python train.py --n_layer=13 --vocab_size=4096 --activation="swiglu" --rope_base=3270.0 --attn_scale=0.0884 --init="normal" --init_std_down=0.0 --lr=0.00462 --lr_head=0.00646 --schedule="wsd" --decay_fraction=0.925 --seq_len=256 --doc_mask=false --dataset="wikipedia_en"
Each number is 128 + 24 x the weight over its row's rms, rounded and kept within 0 to 255. Layers, rows and columns count from 0. Numbers have three digits each. The size before them is the row's rms in percent of the matrix's.

# o: layer 7 attention output (transposed), 512x256, rms 0.195, rows 41-61,168-188,296-316,424-444, columns 128-255
# v: layer 7 attention value, 128x256, rms 0.0968, rows 41-61, columns 128-255
o168 101:143136125119128143168163133134148122096063139116110095133096131125125115063138132150127109186120127099145138123141114126130088133164115136149116116116116159151164139134104126081087163090136145105115171124105116116125134142077130142134134120095135093148123121148120085123163143146131115142130135146132155151137124116143158130165138129102162121121090142144092145084147153125110099138153
o296 100:089148115118135094081142126111151125114143138121154136131165138143150152124114146138126133124162149126114125091120122127153161149156117131143151100106140086130126132152134134147151178116144095158143101091143134081110096097126117148132109141101097155177170186130107117135118146128133123149160111102161144155150138097156099125127195149129168087078147133130101122118134147168139142105100
o424 100:163084159132103136121090136093140125166139107149108126150129137111206137161128113111109175132160101143147123143147157095131152107126091136099119116176090130119122134113150089132105108150134102179159116146135122134121152121129155158079106145156137132102091165125145130121128096114115135118112149159141110142133087102188103135132073098163109103133182116123142149136130110089163153145129
v41 105:097134102137136114102126097138116082138126127095180062157151160056119100129132087130156129121102157150128123135101143115128140104134128114150144141111112097120147121142156081106169081141154134144148137108117127140123132133106123121168087106097126112111151115131138112128133153148164074127113126121138152128135094126156075114091113146124124140168142135159158124145119109133130122133135
o41 092:098129163157119102115128115174156135170137153104146143094109153132123154151197151156138135116120121116138113158155102173127143103099167137133139094117133091105130094136138130110152143157163153160128124132160161168119136118101113129081133135135136131175108154147094091086139134093114140158180102132099130109129142131165154148138097125127131117122193140112133112120130126134126090159164
o169 110:148144090118118123136136097174099132131152130120209103118114121116086136145122106149129136115146149127139107122068123151116163105141103109109094104163136151133129133154131089114169142131106106156155104156170121091169120105075140109123103097160116109112200146132146128132071162164101099156105096131117134097128138106122099089125143111134088112127115090153106142112108129172094118120151
o297 099:146134137114138127127115120135148123107126089166139143102080132163170154083087109089130145148103086148143150146166114110115141138120136143097160118107165133153114165118083140119121105109181150101121116112121156120136131169149117098118157157155177141125105102132125133156130123114189109129090126094103115201131140119119144155097143156118130156116131144158116115163116101126144128120129
o425 107:139115124152123097159145179119134111110117137183083144133157147108158110125135123147132118134160160133126132138111136136115107126160143122155131156126131130147111126112142172153111143115178117085167132113144108142095130110179119126141130146117116144149089151095134128118151146094127151112183157119133159137124169134130160089193137142141195109140155155116140134125116147139131163141104
v42 101:134124111109143129126106136122115155104100164192118124089139101135056094143108139152128071149141129147124191091139153152168130148096144153114093091105140134166123120155127082134135138134114150082150088114155105172156128131120156124145144164093125110119159064117115150151118126148170153087109088133114161157160122061125142160138152141132166131154161142128097151124106099073150138101130
o42 096:112143113114169153120169154113118158117123151153120107134083121196103137128140137119130127161116123135145177186107153141141131144161137147162106126131145153132154147138130101141119151128169128155076153141109118140134112086128143142176140107142147107118071121144110091093136093096150095148111165153127129133148119096101142066170177141121121162104111140124134114134164128126111137113149
o170 101:134116137151093133136125128111121137146108134131121126107139128124098071136127136153149107153133143144108117104104127114150155136099092107167125134125144096152103113110110160123164163110104102100144098123130142113097137170123083152116097126132130143118113103102144170133109127149118137105128056106170121105158130119123152133126143145154144130129078112136117168112073122113078132128142
o298 108:147125098122148108119160107116122149147122121135114129091143109129118162133133109137118087112188125112178074144151115147072117125137098109098122156126130110139147136126146178114148138144127132143145140129145102107099160128172122063106135119170138113105108155097144164131161125177123094115134122127155148143085109117124116153086132129104153117137100129142103125124129124110132096156102
o426 098:119151160139089122102112139124142062137112115123155113204145117132173131168176159101171104092161144154093084136130148110129093126122144143125119119138123104117122150161138083136132093124107137150138139125143160112130124123133117115165145150086119168114159147118157131137110105172118128150129140132090149140135151165170125129131113147127108096093153147112134122120125144157161141113121
v43 102:138082111155146150122110072189135168146128150084117129128096138121098106117179135125118133131145133135147120100112158146148083115108130146113105160123090125145153163114111133158125149130127129100125156174134152104104106129152119129154115143134077120146098116139148129134107113122126144133105087157114112144132141116130117077128181136135115171096090150116167115117146145177125085087135
o43 108:148120146143148086098105088141139106081119109089101149095172075112128096140094156118132145100131169122141135099134147114128118138105145135130145151109149127133147118126143157116136079128115186140114151130108127140160101100164137127140149124115120145132122140130127150144136118125096129115131107155108136176120162120133110133111128109087138137124171126111128119146117154094105128130134
o171 097:093104130172183132120165183170133140119097120136122128123126153135125136104145133117145114139144154137107104124123128105109141107130101088129142138167157132198120077138128098150112201134079116161171148115132116135135149159127109146141136100160094103116127148126115134116126146155085106098121115113147134112097150128120131121152163127127141130133121147120144140153154102132116109141117
o299 109:156158120090137146133112134122138184115133137135149093149080114157141084150089167148102148136085085152098140138119156133119145151100112126159095073122145090102090085158117155108111130113139130124091121145098093100139142134092108140144167118116129120162172128188153096117132106137164132122130133107151116153120147133093160107139084153129119156116116102131160133123156155134139124145122
o427 090:131110099066118118114159123142119132126156143081149145169113149114098147097132079136150093164109107152115150162077114132163133140117149122115137132103138112151155126130127103142144129108090125122132141149118113175118166140141115125134056127155178120154099125143135134136116091129150122156099093146116143151128102167156079119136138136127123127156155127143131144135119096150157105152160
v44 103:165077155117144145132147194151143118146127106103105158146130078098158137148156114124146105154105125162131166102133112132120118116146133119118124096156127146139108117130155132096131090136133134162135119159089096151133124141141119133116119130153191077145136160107196118122134144160118140117099096082150143098185114108123131142127152147205136127127171158154124117102104171128142114093134
o44 104:142151142146128093162120148084145086100104115134158155130097111138139127133154103113148094108106103195142132121129141134138119102159126122142158110142124180086111121102091140101125135132149095142187070148100128134135143123133144092124151182178152134139081123160156152157101127162146125112116127113144102128165125153086102095114175136171102142118104122142120116153100127111132131097116
o172 089:137121184094151155088177145078133119138132145129112092168165112095134137143099133155161112168154114138135106179102102111112151105152162108100149121146117107114113154151108160156165168105115121136126138125135122119134110143130114131106135117118121114124125128059120159128118205134139115117146121185101130166131166107096143117108146116127149135161104146109122128107098138123092165114093
o300 105:099142085176135141156130125182148158192161115131104158143098137143093120133122135113130150158142141100149118125117106143102094153133136115166146154102171112149146115177131127130119099124106135127109154108117085151090123138157103120147120110143123122133133101147087116083149119137114115162148135101152148174120117129129128107112142128132159130138122097123177142156138129123157086152097
o428 097:132115098132102117107102165105142139151155117116079111140178122162179153127123118131129120120138141110138161118123108139129116123141120155113092114136087143132114134112142112125159126115150149139080166115118150112126096139091116163139139137125124115123138148107145081127162104131162128134121170136142140111097102092159162114137153109069099126110118158142131137113127146121140120099101
v45 103:108140125137090092118109167122121160117136161152147158157107180135103115157145123098092117132115097145144116116126158170122123113134123081120114146100143127148108138133122133148096157150138154090120132145124111153106146137115129108106135120117106144114092131095113124122134123156106116102144102156126101134133129106180117118147149159128172187090147148108106091131156106207130117125117
o45 097:158147145143121117112170163078110082094134150136078103141090106141134078151152113118125108156105114156114143133138124161134133140126105100135112144132128102155122118143165116134123121146130120086110134170125118144099153146122125138175148132096086121120110126120132140144149131140124133119177111191148155113129102112145123184102143142127167166097128103131099135116125149125139107119166
o173 110:125139122105100099156132136153106138166132129105133168116123104172099129085104102101138113115135063130146135138121138137110143124128149080125116109106105137151150109132130121149118142109143145125104178125127104168109137150134180117132095154178116159142113137107106138132091154122095120149112081134093146139129116146141127137163190142133160129100159123143175102117158102183102121157163
o301 104:171145101099106143109119099127150143172114077118144134105120134127130158116115124125135126132090171135121132126144095103145113077136109125130156146160148107114157127120078136117118152140111113127160092091116135127148108117120133106116145089141151174145150134141115129124153147110140113156107102079133158161117126130097063151117086131126096115172093133148149139131078126109146158190156
o429 106:104140134145168124109091112153155123078118105149115098143147129102136178161130141102116156145162167121146132089130149121132131131144118153150110112117160069160140156115108160135118073127084139115129124132109177161167109159141125124118167094107159074103133135168117125146136105120135150146109135123114144117152123121154165094095119104153099090165140132110137123146133140093133136123114
v46 103:141117110174140151138131114122101151109116105112153125106132163106145080150107109135138106126125154132076154113116135115120115117130155117125149144105182117099093148127158135168117095153092174147134143144158118120136177040138134153152110160085141136106159155125163091134118140145147116133109080116143105158100097138152121144114099083116132106110151102103120156133120138046149107166157
o46 096:155103073164121139111139118146145100097133136110141141102139134066101114142123077082104112173131085132117144124128131092137132121128151137120152097168155116159125125097138148123137138116073155149113135143127064138142139097102141111150106147105132098110127134096166146129149135133158136151142107100135134128080119127133057182130113088158111132105155141128141101104170129101113107149155
o174 106:135140121139146178128159119135107113164150086168131130101169136170105140122096142109130137083135144149134168158165120173106134140132090173132137089111121111061161141149143129099119085162139115121157090141136156126123160097118127118126162078094145142180161134119120110114131161109156124132137095119101166101105084177097164122142104131153108123126109118161112107130123111150115165157089
o302 107:092158132097119156140128142123131164116145124089127137124119125115120099101152175144136132142124091111126126119154134127135124132106103115074127177140111154102151110151120103185121168090083109130145128100109137120091121115131122145080164110144095116121127105120127109115143145148118129157124140095137130063134147130082115129126136128142140127108145126128071117143093094174124110095143
o430 099:117137139105144104106134149134132108150124116153122119182136113161163191144126135148109133127103144094110136121134135113134120079138174116138107113123154167120108136127115099118150122159135127109110139116188086132128108133139142093135148155138102162163118094124118161152133118141097133095131103165132118169111159130149107120168111163131161100188149090098168174155127120137154121102132
v47 105:152102136124106137141113163109111116150115139118139116115088160128147091120096099175117138131128098158139099126125139131152146127102112127134109168069150135093111154110130115094154165187100079150121131145105155116124106132156087120150126144170161171152134132125133178165146100150144122087142112074141135141089094166093152100114125114131146119133092101180156118095141100113150062080148
o47 105:096109134135130160124107120122135121144093118130104144155138171120146121115148140157118126123152107137136063097067123131133156113150129138106099153153141128145107111133123160086098180121101099170078135145155116167150147103150094138137126160203142116075148141135156118156159114182082119127158122094150149098080125104113116129149156158125178131156125129132098117131122144133113130141140
o175 102:097122096147103119122115104151125177165146155159145124073134132131092125135151099125129148099124143122110130132152101123157121151132125094123139125152134137075090096128167144131138139163135158118125113109112121121074099128127129136138120190123092127171127111150122144131140124115171144126109111129149106131138125117109145116103102118109089089093111099133128139167157122093109133106121
o303 107:108131101113160104137141135134152170101121147125141146116125119140106134150116182135102118113132151151095133147108126101093158098144168135139114091139127120120126169111103109130158111069140102125141129116120103046141116132109137102150155125061090144124148133146130069143151161080151114139087144139085155082132114095155132098120119117082107167094136126125147123152110166149126133117118
o431 094:157144134140170129135152116145096088117157108093120124122155121107137131122120124121113106176137101100130187143155098134122103131109099146134151151073116134139144141206115099155163081142115156125112149132128153185121110106104136138064114122109137149150137123127114135091100145136113144121156092145099088149169113126118099121132140109144132143098153134099123121077174114133128167138148
v48 105:138125086146115104136132136091125148150128131131100096134103150123150125120136123122093137092110131120117082151153113114162100145081105125116155124127126103141146131146119147136119132143120127139104122149093116128142134107083127120154104158104149123066106130128165118148123088131115152094114180127170099131109160093129112136133197128136139151104107166133125152137151139092138156128102
o48 102:118121141124093152115112125112132138124092098136124142145101140047156112150103129135110150129134197159121094105118122131177133160115111122124145144144128124142158137131150100144115117145102161128104165133110121145078077109169128114158123133121144109133104103113122137126140123122121098085126161124175135122139074142147147115163178126176125087160102118172120148097162136114081155129155
o176 100:122170127082146130152109164082104145122105170131143117092147131119094146137110110137168166100123144120134147146115120112147126111123125113145111156158118140141124103114116108141129170107101141140159126089125146135102114143114065090127125143120150162092145141131147147151100108135122124127119121127132148116185184155129120106080135141121089115146119147110132133113131129127075114125116
o304 097:130110164125119175136106086143149126090160131126135169119112102169121139039128096153143097169165089124082139092132126104148151164164099138128144158105088129123095086083145113142120120142163113156109135126163119145138126117114112147120150121108133135173167152127101111126127172108119174121107111175086091134124144150159107144159097111119129094121128110099135115133082114138130102144125
o432 104:132102131166124094134148155151169114138156133119080103129149102126134133150190161103155131105129088086100141117138138132080120102130138100114132105103188123114110153108117153165154104110123148123146128101134129125127181145144147124130141103116141113160101164167121120128145153124119087170148107123129141137103119116116132126147111116122142145127166104121111098113123171142196129104126
v49 101:135152141136114103126147146083174161153104131145133154146101114136154153113091145128134094135197118132132138074080128137135140126159173113151112130078112134090133162144153134138111150146099149101175139114155114125181100150136094132132099112137143149103190125138090164115044136131114094183119094119106137119147114114108163108150121126124143143143134166124150117122150142111162101135113
o49 096:116127145130116129168144172125124140122121136125143109132091188105143142093129140137145103143148068138138158108110130142122148132130181134127183089132092153136133134102149114139121135170141169130105092168115113145126137174120115144120101141111143118148141082134154152116130146154103085169155129111175128133145136111166110150145135134174134089142145147103111119162136100142128094131126
o177 100:136164149176127134133084078121133123067114116160072137107127092106124139135182158107121145120141137111168158155139126105144155114128171098151092137151135138110137156159142143140124145152128138096151176140155127127132123165141142119144121143127144141152141121158126157086113098181125131126115129109124176189082083149131149151093098101124134121143130160159094173131144140097138105159097
o305 110:061091116112139113125136125109125132149116074107087086110133123139131142124096119145133135112102144136129074126150088117134128142114161099125123138182158077146116127177111154099104123109167095186109099113086157091126074109141150113145140143148108156138107111098146129134138119120133178115188106095119109141142128153067143129129109143162125092133125176121142141115108137169133139114121
o433 104:148129150144111133066127105135080098153136127100152162132191110108146136120132129120131125090137142169184131150098156152089117152105099156149098119064109102133160112103118170108110115120127132132112171142130126140156151111129158152104166155159170106105104134126160117139165135127145122111144144166103156067124135114134159115142110125123148115146159121083144103128108146149097136152115
v50 099:156112128167097147122155118171143138129123172122129127165121123148145087079107166162168146121147111126145113149141125144121117122121106101087116112146157163146169167119079130191122133146141115080170102107103127131116158099107138082149115136101122115149138154147103149180140126102132121148120050131153121105138087127161090152155141119130118168121130136144179113139151154148128121110150
o50 105:123115191142143105156122108131135093129118092118139153154140100182147105122116133158142117111120107099070060111128137125094109136155147149131156132144162096137127132102124121110148160071084146106170101106138120149127164165128142110154144166149136138143121122107119132161137109114105160124133104099144146142109126149095109138162130130070111119134105142127132088116143161147160089152144
o178 096:132129058193102123117155156148151156142069158102164151126141119135167160122142150079155098142104105133149124149126151118159107129170105092137135124131132137181158137122102126130100146145143146143135139137073123111153130112153126128145140098134143155149133089131137143109109090158137119169127073108123112157111065171177155133109114148167119122096098198130101137138141120145111121120163
o306 108:126118130124158180113144115098097132141119142139102127094138099151063148138138141124114168127180151112171179095175108161146143125166160122131115132122141145107137104114153113153100115151181092141112173141149153145136131104133085120134159136142120130134124121105117129117119129125107095081118159134142146078125172136141133103113123157124141187130162111119143123151132119092098120171147
o434 090:132120163125138101126104125151091121132127084178117128115160148074111115117132126127117119130072105115122116133154155097101176160075140122128142191115155115097106088115106119102153135152095122151099111104136157110135111172111125131123131174144118121150152170172166138108140141150182173189147143123091129169181140115177121108131097146109163106156112127122165125103102141121146121090130
v51 099:125096125134140080134072137158082128145136127128127149128127087149137173119118147156136111129130185130111099208142119106143131168113104110091129143123149130139144153165093103118096143178122158087122151133118116144140093091116121153075120123156109138126117140119100105105098132106121123181172123149151103106116139163129143112094151155111120120122146117108106129130090126133131118156142
o51 099:125104118163113077107132106112132169171164115156120120119128094100120159105089140149116144111140133145092093153115116121128156131114110097128113122080141130095135130085137092159118176156134109112115162091139088131126100153162125149136175102097105115166135146086133089139105102116134131126154133161143148112116113136117164149142170120104116148139159099138112151115117136122129120201117
o179 092:116124112130117106120092113136138134143086141087156118107154098100160148111148133121121141165082174105152132163110114173116139161107150111119146164132124093174081175108092105127117121150142176114124150138144132167165139084128095069080104115150146154130126135135095140112118129114108155136106101135109156129175109144193141150127124106113126172138166108097120107117151080152113131110163
o307 105:126119100114120106117156116091183162113112112155135101167131145124136080122112117114180147114127055073153153121132148146135117142096182154132142136116117133117154136166150128097150128114124115133153107131082152110136164148132140124152142171156111121111138118125152142145174118128132104152105113124143083128119141101123081090119121099174172134152085140145106109116106100168132125119112
o435 110:107164138086130130111112121165076088109103146104128154088127173138123136117110120116099138127133151134162114096182112099129149125114116133119130138129133115114137088149115147079123122163112131147132084133135130114126089112133119141111113104093126107135117114149154100129137129193115162122105081140113137158112131144136160133180088164129098092102132113134151113145199121094160126113161
v52 102:095155100078097094087141107150182154138127146116122122161109131143147116131194134124103133134138117123116184151092175122111113111147115133124125114154158129135164127119128123117110109170094139132148147145142137124124098103110152140166108070129104111132098131141102163129113144137088113079090088156141147160126156135180139116124159160090146136100119123112126106145107089088149111125154
o52 099:146094159120086114146133125156119113144133125106155140132125142120164104138173104123120102109109093143112106110127116121109122129131093108090136156119082095139123155158122171131105106134100086168150171148115119118147129117136120114121133135090118106087106142150161102076147130120082112096114137098098157144128193123141112142151138124109133143108104131127096101127122132149132098159191
o180 098:100138080130132093078131138134115156115126145119099102165126144174141140146161163170161134121114149115123130102121168119113120122127129126166142099136153136137117100093139113140117133129139150094093121152148124160117140122126167145172158071157144149122137099132078123123137177136133147076111113123120174124130083154113132112123170147119107138095112141163142113124100121141113139114158
o308 107:141146157161117164108137148135109146103139126102153067137144093124133116137084116105105132157156111118175121117116095158133113123089150086130104082135122129126138155117157137119138162154168150124099108094082113121132131152171091156101103146155157170171148136088116160146119122131144137133144135165101122133092124135098158108098105088173165137186124107130201148112136131125137171107126
o436 101:111152131153145109157076142115148108099121145168116124108110079119144122130155114151090141093135128102109107146122157105096133119123113162132117157140160121127125145093114145146135121079104176104137179173123155108143137109146186137131102169123142118114120112097122157140079130140115156112162078101134111093140129148116149140146111136145111143104150144117100153126172130136116124152090
v53 101:122108140131103134127133136122126099146082147178121158120129151121105155136145149111116105165154129102124108126132142102111115143110091099122128140136123152171150140159123145086115155114093137113105159083111143118126147137111112100171182125150092166093102149157147155116147120136136125093140156098152159104113147106127127130076148121111114102115153151118130106155100151109163125114123
o53 101:139116070117111166121113106128104149123142153156148102113143127139124074150126157144155158132155109125117085118123143131090085163099114109155124157130113145104150115148101134103142111115143155109110122159112102098114117106127111089114174137152138108137157074168115092122177110165144109097105139060139137103115095166145146087091083101109136134132133112127084121153165128099076118067101
o181 097:097118126122107083105131091188145166113131122150109104121134159086086154167147166088121131157133154150143142128110111161116149115094131108130096145113116137121165119143144145157158117114123065169133125089180113195100132110099145148129142114105091129158129129103157148108091132109102126133156114128071126119181121127128154142115154127145128132118072148114110122153142157164169097133175
o309 104:165155094155153126103112155131111157167076141127137100115145060133137094132105136129129108121131155140134109092112122136114165115161106128139123119086128106132103122091136121151108122158153165119076090103091087098149123144171135113137084142149144114153132141147114148126170148143135137132090094137158161113112098081066090119133120141102167130142148123125136114112122149126127166154156
o437 105:096160149153147143129075160103111121144097120119161210125105158108118110082108083146128104143118132150112134142149144115160096138145106164108150127121117129152095121098125100143115164131091135123156118106139154110134116152158102139110121116119157118085122131094108124155109153107108163139134148146164088115165175113160139126138162156146067114116135145135113116143112115106147107157123
v54 104:167102093120073112103135109130082160136134122134141108087117116100157114136127162168136134092132087124175152135122161154104111125218124153156177137112145163141129115121187156101130162149110116133132152132102137136120148137128138094152108111130139137135122135088142158121131129121146156148101094141103149128185136123094132130143113130088139132087116159127104102090117130151125163090120
o54 088:114122085153104090142101111147129138118111123087098112110141132142163117148145120125164133147152067121096088119087122114069144118104132095143151145145126120152102142107100170125091140144145164138112146135148121114122131122154122135128123096157089129136115097138094129142138120099126127124125094192125082155175114148150120149109114100157118158176060138106159126078125133128150124107112
o182 107:151138161122117149107092112135157158149149123169125115108139131122109117122098122159143119164082158134093123133137119125139149160149111131164137140143100132116149108164149124110154155102158128123102131116098138141086108103123077111106144097101143155119103129128124139149142104154103114146118116170127102110149099120103114117116112148104128105075134121109078096121091115128126181127150
o310 104:161137116166137149148129159094136125145108103088138161136135120119128108123165126138161119118107182158160158106131124147140116134096149126114116100105171108114072121166128086072100147138077140090151099137100122149113157151103119136150129140118162108155133098157119126136149079121109140118134155048123074145113129152108095133135132139121155123122139153152120135162121119129109082167187
o438 104:108133129120135142134194118166097149070141137144148102108155120146160115145099084131069126084147091117137124091138120142128153127151127107090120122157089113138148108169118089149145112119112115142118135145158092143149128111090131098121127184107107126113131142159116129106111186075131140145127153094116126144102170112131128100164162118123151119138176140155126153093135103142160115121081
v55 102:169149102160110106074182066159112109130115121103095133152119129127125180137133138149100158162058092140110113152077136118139102135120129129125143106097099123151125131121130127134163141147088129129107122088125099123185141147139147094115111135153120093166072131145115083151074118129126134135142137130131103158165110124162148107116110132096154133135103126139097096093149120132123113099136
o55 094:120126107154141157143128097130148149121135150158115133139107145144126082101151063131097142123117128104105139131143158146137140150093108161152135136095153150109100149102109104111163154127113154101122117141145131133139092123149113127132152135122118116114113097114117081142099150162094111150124156099119135162145107140123131164157150115082126162137115112134153139153160080157174128114148
o183 104:142120088116090088113132144130122119126122123110085105153141126095146119088159105060083139181121116136144155120128105145130122129134118126132143073115116124125157109131151087161142158111127157132104147134097121149141143132077095100098148086124127113168107135152134086136105155102133114099108123126167128117097102131121126162097134109141166107145166097126091149094136155092136140105156
o311 112:136137154140138116150090127092182177150125142142164180154138094130101101152131143106175082098118152133137169116121139137148079161141127141092121150148131132100107116150100147097123091089151114168117152140123154129086151152148140147151099144071112137142122132125143163111110076105125185108136165133116122107100146146175134135144115120097097120118138135101146108159114105121121110139110
o439 100:111120097101135152140154109127118137120138065099155119123117137160156129147158156134154140103104138111128108121130095110154158143084148120165110150117155142150120189124128168119115140140179151096140149128117091123124119111146155198141104123143153119122164171133130135097181141160124130127156120185098130165130128104110107104106127157147142130155095111115099128095097139108126133127105
v56 095:107138129084159135123148104119124119160168110138123135170158096148085099113092158138136128116154153105114062103123103130161104142110137144152171145162139109135142123163123120101112146128111144129122133096090135106167117094148130101157104132114123120132137117124109073134153126096155143133150080160113130127091159124090131134087145162121101129144145129173092093144141199123137077096109
o56 095:107135139144107138151129156144131188170182136164132086155097153159147142092126109152149131093147117130120132066131126111135133093109123165131149125142101117092134123097114178137134163111128096108137137121125101156117101146140121131121102166128127131133113128173109134160143119178122141139140110164114113142171127096103155132156114121091162116106126133151156138132096137211158120150191
o184 090:169127117120131139116097122162113075111106100114186180137163147141110149107126151138114147117159150134118112126108123118095116127189106153109134205094127150165134121123128104099131134132144104103119139117120109119146097106138088127089095106123120112113116129084130074110140171111093130096115127162135122151084146115120110095163169129130121150127161152135097095132129135086115109151079
o312 102:100096119111130136118138112098123147117060115124138115107097107094096128114208098134113120122101151165124172144095145111146113147102129116134138091145143155104140084140159146150088088134073132141147132128134112107137086124141137156134144118160141125142135115123169162132124128117114082108119181122130158094113168140132091122150117097144118115114124125099158159136129168116138115131087
o440 102:144134104127143089099129126113132125141145166107080134123115156169075104138074081164148140133139126161118125118128117095099129099115124113126086121110170111138151109135093132137124135134114142150109117101119132134146137148145136092116163104134110119162131108097109127145131138145121117202112114124155100110126140167132124160090131142133161092147097109148140145155158082145144194140149
v57 107:086141071134118187075115125156106171093106138082100126164129157114105131121090160182132096125110158129133138114117108113134125101128114143149072140131086157115146102155111098126110132100123112169174132104152098093134155152100112121131192111145117086131125158127098109127116128143184151102127138112145102110098139137097144151118118130105136083131179084097110111119125110125139115134117
o57 102:084143145144161117076105133144117154171134136148161117156114159141155120112162111151140115114117118132130119139127097153098093113076123147116145137120138167126118095123087147119091098131150058199122107139154122117122109156132112145129108128124105076127104156115110114134103137133130115089150147137184161117141148144099127108132139115130114116123137121128109170119149151152097119125104
o185 100:122108121104142152121150177112096171136129102106126142122140115103127153131120092168130136091122138149125147146149179106145112088170111078145088131108140128114116136110137147099098200092135109158183170098135116131146135136147119157108151110123150147145161098108126112106096154140142149129120117110123079114125117125122123183100139164111132111125147117100133075134102088159138130135106
o313 104:132171129096119125118111159099168121137148157123141115112105098134083120096129107137133137177139123095182091128083130160122142143100128113103175093141153099128094121156157104149127121102094134116129123084090154177124154107160123115128131149145124141107147139100110156126122117156120103136139105094096149148153155154107106129099123069141106146155132132124150110149094153106116168097103
o441 101:162098135159089130137152108134110102132073147133126148130128112092152089118096143081111104107138132131122111135148085138081148179132119135178114122129103134106131136156164128166108138137145113100134100145162147130143115145165143151104097108125124115130143136126124116156139139130134101158143116126119130087146110113171148099114139145109167144157146150154135174118157161083158111165127
v58 094:121153149103127156112111141133086154117148153119112142121092113153103116138108152151166132116131081178108128132100137146137130149156138098127136129100074099139141111114139146113103132129094149115130124116121181091089126091110136154145124146105110108132093125105160159086106115119153094108125125109123133102047091107133151117135122150119129140123156074145140128132120151110132111111121
o58 095:132114125125136129104140122121098136133139121150120155090107096128127168097134154113104138134132152147155142177105128120126099131168087107124154158146124141149106137128116161128120101154094117107117156151116178093126161095137108111145130106127134115151132105098122127069136106092140124109131115120103157113166132138118119118117134118149152126071097124170112130180144167081105124126168
o186 093:128160113124120137107157130151136124080188160127125078122120121089143109106161116120145115169166090144118160119133149147116125131121154125136151100099120127139157139110098122124102154144108148177113154093141144171162108123144150114072115134120121140132158185160125126171127110106125105173157108082161167125112108118173180137110129121131145121145145137067099140129124114098140117117110
o314 102:152112152115150105120154095104158124094091127168122133118168106131112135162139151149125113108145157093157089086125110155096115133077145099143139125109090127091159110140125114151161106149114085124161107127132118153135176146145133090178188142128122099084114157126148130137133137136074104146128077150121098142121140160125079101139127151138088154116107108121140133090092130147127146176148
o442 101:102122111107111141153129139115138126164117084123174193140148109139123105106168102169127123119099107093142063120106091106163163145169083180109114131102144146141121121138144123109111160076177135098110089142166118121115109110115120138110127156162129125136143119140137107139116156115115158118137112162135138103131145068104127123144140150110132116126149124128140122114161109138143141152104
v59 100:107138094157126128131139126097088133119119121139103117146155100119129118126149166113121106134143117118143141103126158069126102161082159084124113130126132158108112114133098135132140157146110129141121146144112154123107123134119130151103160124122120145153154100165120090122125095143074135115117093134097134088088116137162127148120099168140131142172182111123139090130138159178159108118143
o59 100:136129114106124132125124164110081120157126076138129123106142132121094088129100132154146136077149150115076122123138120133102119134087115111131095148127128107153105083137105164139123161102133109131118156053100136128104127151104145143110170139157157130137148149100118160094147105124092143110169085109133183118144123111176126114088166162135136138136177152143116128139123135137151113133147
o187 095:177111149110142151150134143147114167087131131107091131162140136163097176143138128097091111155108118128184126120152133120165112166129141077147155101127111158142149135116170082109114106147120098139128124136129119154143143104120127127139102103080101156109092123154094078166103138115121109152095146105104117167119134154119102168151121150104111160127116117090094125114131135116113152109161
o315 108:075063122153144134120145150120150128157138144138110156133126121129096136149124112128119089103098101147134121142127110131111146090157122139110141113135131107115128153147144128094077115111142112107132109169127115118107125086138143066100146097146111086114103108138130118110148139112151153112144137156166125115181185139081108109110106120094150118084117113126134157125131143133089120133076
o443 099:116137119125096120135130120114134148105137135140174109116120129103189130107176140149129164186186151094103128138104110104154157121144081148155112089119108119121128119122063118096167113117137152112127138134103133146164051164142132153118114157111159128139141152125171138134097127162144112142121159144154130116144120118109151080147119139115141095124125160152069133103092119098145105156108
v60 096:137120125104116148126139129108120192164126148128112134130097132147132117121154161162128106138153120145156131128142116123099129153116140144165138086077093141099079112097110140099139139136110121121145110069114155102140129121141150116099164184112124126098093147132140106124187106143113147106137108140149135107139119125121104102062135097093152159137148167133100110125136125119134149134159
o60 096:108110107117135090084146099128103121106158140168124125164153174160125117121170187145110116146141137152132128142131139105167169154102162168126123157101116121169148133106142179160118159142115119116119107136154150129108126141125064136134138108121146060126123144141171111141165127156135136112121140078137139111143128146108107132151132155109138159133183112144103132106124138130125158144103
o188 090:158151106132095143155134135086129120129155098131161137172089108141153166114095109170164150120114141144107107126152112134127148139111144114106126151096100121107113139125077118120141116123115149164140198161115103127145135133141121156103127164111123152098097130155120108146124061163117153127118113157142145139114141094088178071135155124142118109112098111152106100118138119151162139131112
o316 104:140114156135115166124123139137112135135124129141121122101124112152118146125145143108139156142116120092150099121143157163119136087129090128169145082161147104129161140191157126089166142080178124118143133162110091156141112184156122091109089105146171147125153132095114178127116096126124142145146112127117111142133152157155129164102129133129125134114121147130147130126107168129117135118159
o444 100:130155147112159103125099156092148114150149129100158129150139076102086132108138099127094170110126146103134140140128120112120103125131118131160145076164145133123066132123135104154152114127112134126173120167152099133150159122100110072167124157129119158116135138140153136128127154105136088127133123134090106166093121139123089126118090103160115088128076104127170122136102104098125097089091
v61 098:127153138153142151123116171150155123149116128126153133168132140147063127167135135154149109121132147140112125088061166153108097121126116174107140107145147093157154139158105105121120163149084135109124098114144132115134178117142173076157107161136117167186103130151134110130113121097112112122143118113124132118150123136099131099160141134146144138137144105137168188127148118125118154144194
o61 096:113118141136134160169142148142077138129171152104130159164104165161109056113115107146119138133109093152127111130135183146113130152145083147112152072104148152122116126130119122116126143098161131157127135110143127100089117124114133106122136177158145130106113125131180105109152117145088127124122095182126126145140085140112059145085146111071127136120145101096097122093142170148118115135101